config = dict(
    n_layer=8,
    d_model=512,
    n_head=8,
    n_kv_head=8,
    head_dim=64,
    d_mlp=2048,
    vocab_size=30959,
    activation='quick_gelu',
    norm='rmsnorm',
    norm_place='pre',
    norm_eps=1e-05,
    positions='rope',
    rope_base=10000.0,
    rope_fraction=0.5,
    qk_norm=False,
    attn_scale=0.125,
    bias='none',
    tie_embeddings=False,
    parallel_block=True,
    init='normal',
    init_std_qkv=0.0245,
    init_std_o=0.0,
    init_std_up=0.0245,
    init_std_down=0.0,
    optimizer='muon',
    lr=0.00681,
    lr_mult_qkv=0.5,
    lr_mult_o=2.0,
    lr_mult_down=0.7,
    beta1=0.95,
    lr_head=0.0068,
    grad_clip=1.0,
    warmup_steps=200,
    schedule='wsd',
    decay_fraction=0.815,
    decay_shape='sqrt',
    final_lr_fraction=0.0,
    batch_tokens=65536,
    seq_len=2048,
    doc_mask=True,
    train_tokens=569500000,
    steps=8690,
    dataset='wikipedia_en',
)
Each number is 500 + 40 x the weight over its row's rms, rounded and kept within 0 to 999. Layers, rows and columns count from 0. Numbers have three digits each. The size before them is the row's rms in percent of the matrix's.

# layer 2 MLP up, 2048x512, rms 0.0774, rows 1730-1751, columns 256-319
109:470503411480445495539492505499508456610546493518520454504451504499491433491467451491456538503470449536445542458564562508483466486500512505495525397509452451520572552499459523447540529467496488
106:494521470517461548527488460498556475477508481556531462532451544478400527517493496400451509492497501488436503457520435467496401544545436495570379495550480561578520461433450484489530497486537518
101:533560436515578541538454482394418504483453478504472474475419478467548517496521505504433545538503555550520518514483491563566555400486493494518480477546525539517557473467481486482544446487553466
087:575489482461468540489453466496505534532439478547526417507439542492486467410459476549559463567458457437558526598534538532473479482503537510470434504513503518485531551517562498375575447490472538
096:550408539544530494497495435546626501495432583451509442554527581553570411535486480504507513527493458563535469478493480522489515510503572549523496460511522538488513513494511491510472501480505493
087:437473510497580539483558469403425624532414463512489483551513432456457441480446526490434530512474505510476495431582539471501492517530512509602485529445503509518504541467480543498549455508506521
103:448547519446543490550466479473452515476469494489549570496518498502496520558505458540508516534414494536457506492581456409476488512514527487496494484522503418500480488521472577476532445481501476
091:525504539469447528522496476542481480541525532483503486507535611496561509557527480577467495468530519486539505491490509506519545514496506497457503479448428512528458547529535460469561452478471471
100:502516549452507473493470592481507513480479492482512499473457496461427532511431532480519498469448566513486488484541467512508527578556550502471505435449474506503505470523495481448558521440457494
094:564575539580487499493564509515481516536424595489424541507521482458479474455454520521479521501555478517487515486442442469550476533462470496514482483503508512467530535480438532536494506549562435
097:448590576581555466442512504520467457492507497534509563531508510513461440526503476532532492482521475486457512467538553473496449463518476551505427463497511499505501496493581503532541451544528542
105:481461518506516460485480509511444534497526502540527436545475519465488516507516530488467488512550496544529535479493493550548429459526507554470420504446494466530475478514404528494490494489502518
104:553490474483544510512470544585478570534555523486470452491512522472486524529498503548486487448480574471531538539448519535485537453453431505490488490506535531477523487459517458505516556512505478
099:465503466503520505468585522538508482474526560485505505551479558495556518547492451551473464545443425538453519467488478433526566554493513478452454472473493472564447521509480396453476507502524567
090:492467475542550541521494567431469555509448524526571418506473527453419484557499567497458485561447471502409496425470509534480504467535465429480554606479564455427476489510527485531511520483461525
100:570481443445495513546485501478521518494508523472477508526501579505554465471513438523594486474484500447482509490502512443475499526490407447504529543528549495536453486544495522527497511544410541
099:503523523500519492545488519439574563524487505473493481452460527542516522467488547477503534487549534392526534577560519489485594422554502485481569491453526432479475490521501466483495555475481504
092:482567555519559459445457452545504500533509554493537527519523497434470568538401478442564471536546484464550452477442520404438554495538515477480504512416489471488491521521564537445616550540558490
104:485477458474475422411557570483482483502504491533487451539598535461525495486530491404451433522470445485496497535487508496517445468535570496412457377476528499467501526521577513466497480470506479
101:474412490476503565477491457456550516437505494569523506483510475513450428532512486511459470506489461463535416463567489490507452497433589535526462458570553471505573518508484501534479518498506521
100:521589508490542512490511509487539441497593499506497471484488493516574457563444473577562501528519474528523522483470490493474483560469493494493405481519519540514492531490486558431531523566514499
088:493505478502529499480500524486445519466501491543412563481426491453628497551545496530513526484456446475505459485569447463481534556489542572456455491509467470494523483518448494536492505514537527
# layer 2 MLP down (transposed), 2048x512, rms 0.0139, rows 1730-1750, columns 256-319
104:439506517518561494525468519576487504509498523477486540546534462504502532471513467458496441474519501477524427437539469480581487483494454494493439458457499524527443530561523450492417515519506526
095:515514409521518550481524561459510405541537512539463517536455541526481462483455571484487453583449439485470560487457496532494574492561460522499489499533599464539563520476526384456540480560521438
103:535493491424529451483496509448468556554528520562517495489416456469559473454403565476511490448435454499472496487526475521521526511501475517419524502492515505511476409552555443490542504513425566
091:639496531545527555479484543452418542486451450448485474534523533498478492549508507508482459538515618483436504490471539483523489534503457500448521547449492537525442485522476424531456522501522528
094:419490505545467520434527435433514534477493523468577585554534506459551493580522605430497532475522528503523420492494603500449486560512496456517558418493406466547472525481480467454502463496485490
085:513477426445500447500498540497514504455553486545475462543460503507534544552527405465501530531466520485486515480545420492498453536502509519470491489453491487509470445477559473406499471539404583
109:587403558600546494549534476506498509574559509469421479581596502485523467480490529557467606541532516431493566584443521554492516523532529514508509427515513480565550459566515570498441491552491557
097:474500451438522552489525400480525519445476523505528595514507523523494536445432460458482533539476501473558487513516474548463539468461455486562500463456458550430472565477488495458548596491491513
102:485482438558507424501445454420530457467549427455542438427541498556455443516599436541499485521528456449452465480455480568517496552515409511528505540504536550473541499490535502461530545560572550
099:466527560365456487479541494468535478536400458468480446470540467466533600516529479452462475506505532496438462436528501557456515457490494484494430510508472479515499503605494459586492478478532530
096:509523414498459472573580516483477544438538436539463584485471478446426582453514432532517563527521534447491521590432530588571553531434463466447461500436513483403449516489451512513537545510493481
094:527532487530438494453505554499522482550427462454436480584519527505522544460568507484521494504385583484470436489427537520492500548488451433525517514437446401526504546484573541499483482445504464
090:511522488478452536469567438520472437540498491527442505452479544485510408532497480451502552488486574493448552512473421473484494462433523470521494412520464531487428542506472525512471506494557497
102:577498509396537501429505520480486573539488522521506415549472495479450505486479493507471479507496486518537512505495575481476536393449511486514450482474523413509550475506506551508431586506525492
096:471476488558527447515491474518558432487427509504436446527459575530547496525500485500468463493513449483563513473527435507485577501548537541498460483458505466533516457571550486484534400513521521
100:490513469506461435496492489555464506526512499490489502498514479490486525467520440503435498507522449460514455557522505481450505529480481434550559501577533442432549512532521510540522497510441528
104:459541536487440436484422527517493491531551461496501473520550547503431520453577443556572495542513474522517573471459470525425442501474441498483468528484513583514514567509519491539521449457440489
100:509483474548497515508520515474468496463519530537523506443463492505497454449600503500493548492481506496480482476548492483540448553484492532543530485568487544489505444485499571520505542531513503
100:532506565567471520418453467523524583470511491494487530585537561586594510537541506514563495426548547511599495452531491547467540542534497479470504528519483487539499551527507531459502492470534509
097:505453525470437509556414497447595492471499527483468506505513487488520526529487476525533483495488542477519552546505463513506456484564528438471527501488483478454473509510538498508450480505536536
098:555500470565455497573575565461528480540433491556501432544528415461432583539507474496525519497526493465526533527498543487529452503516435534461488503471479493517478481475469481420535548491469475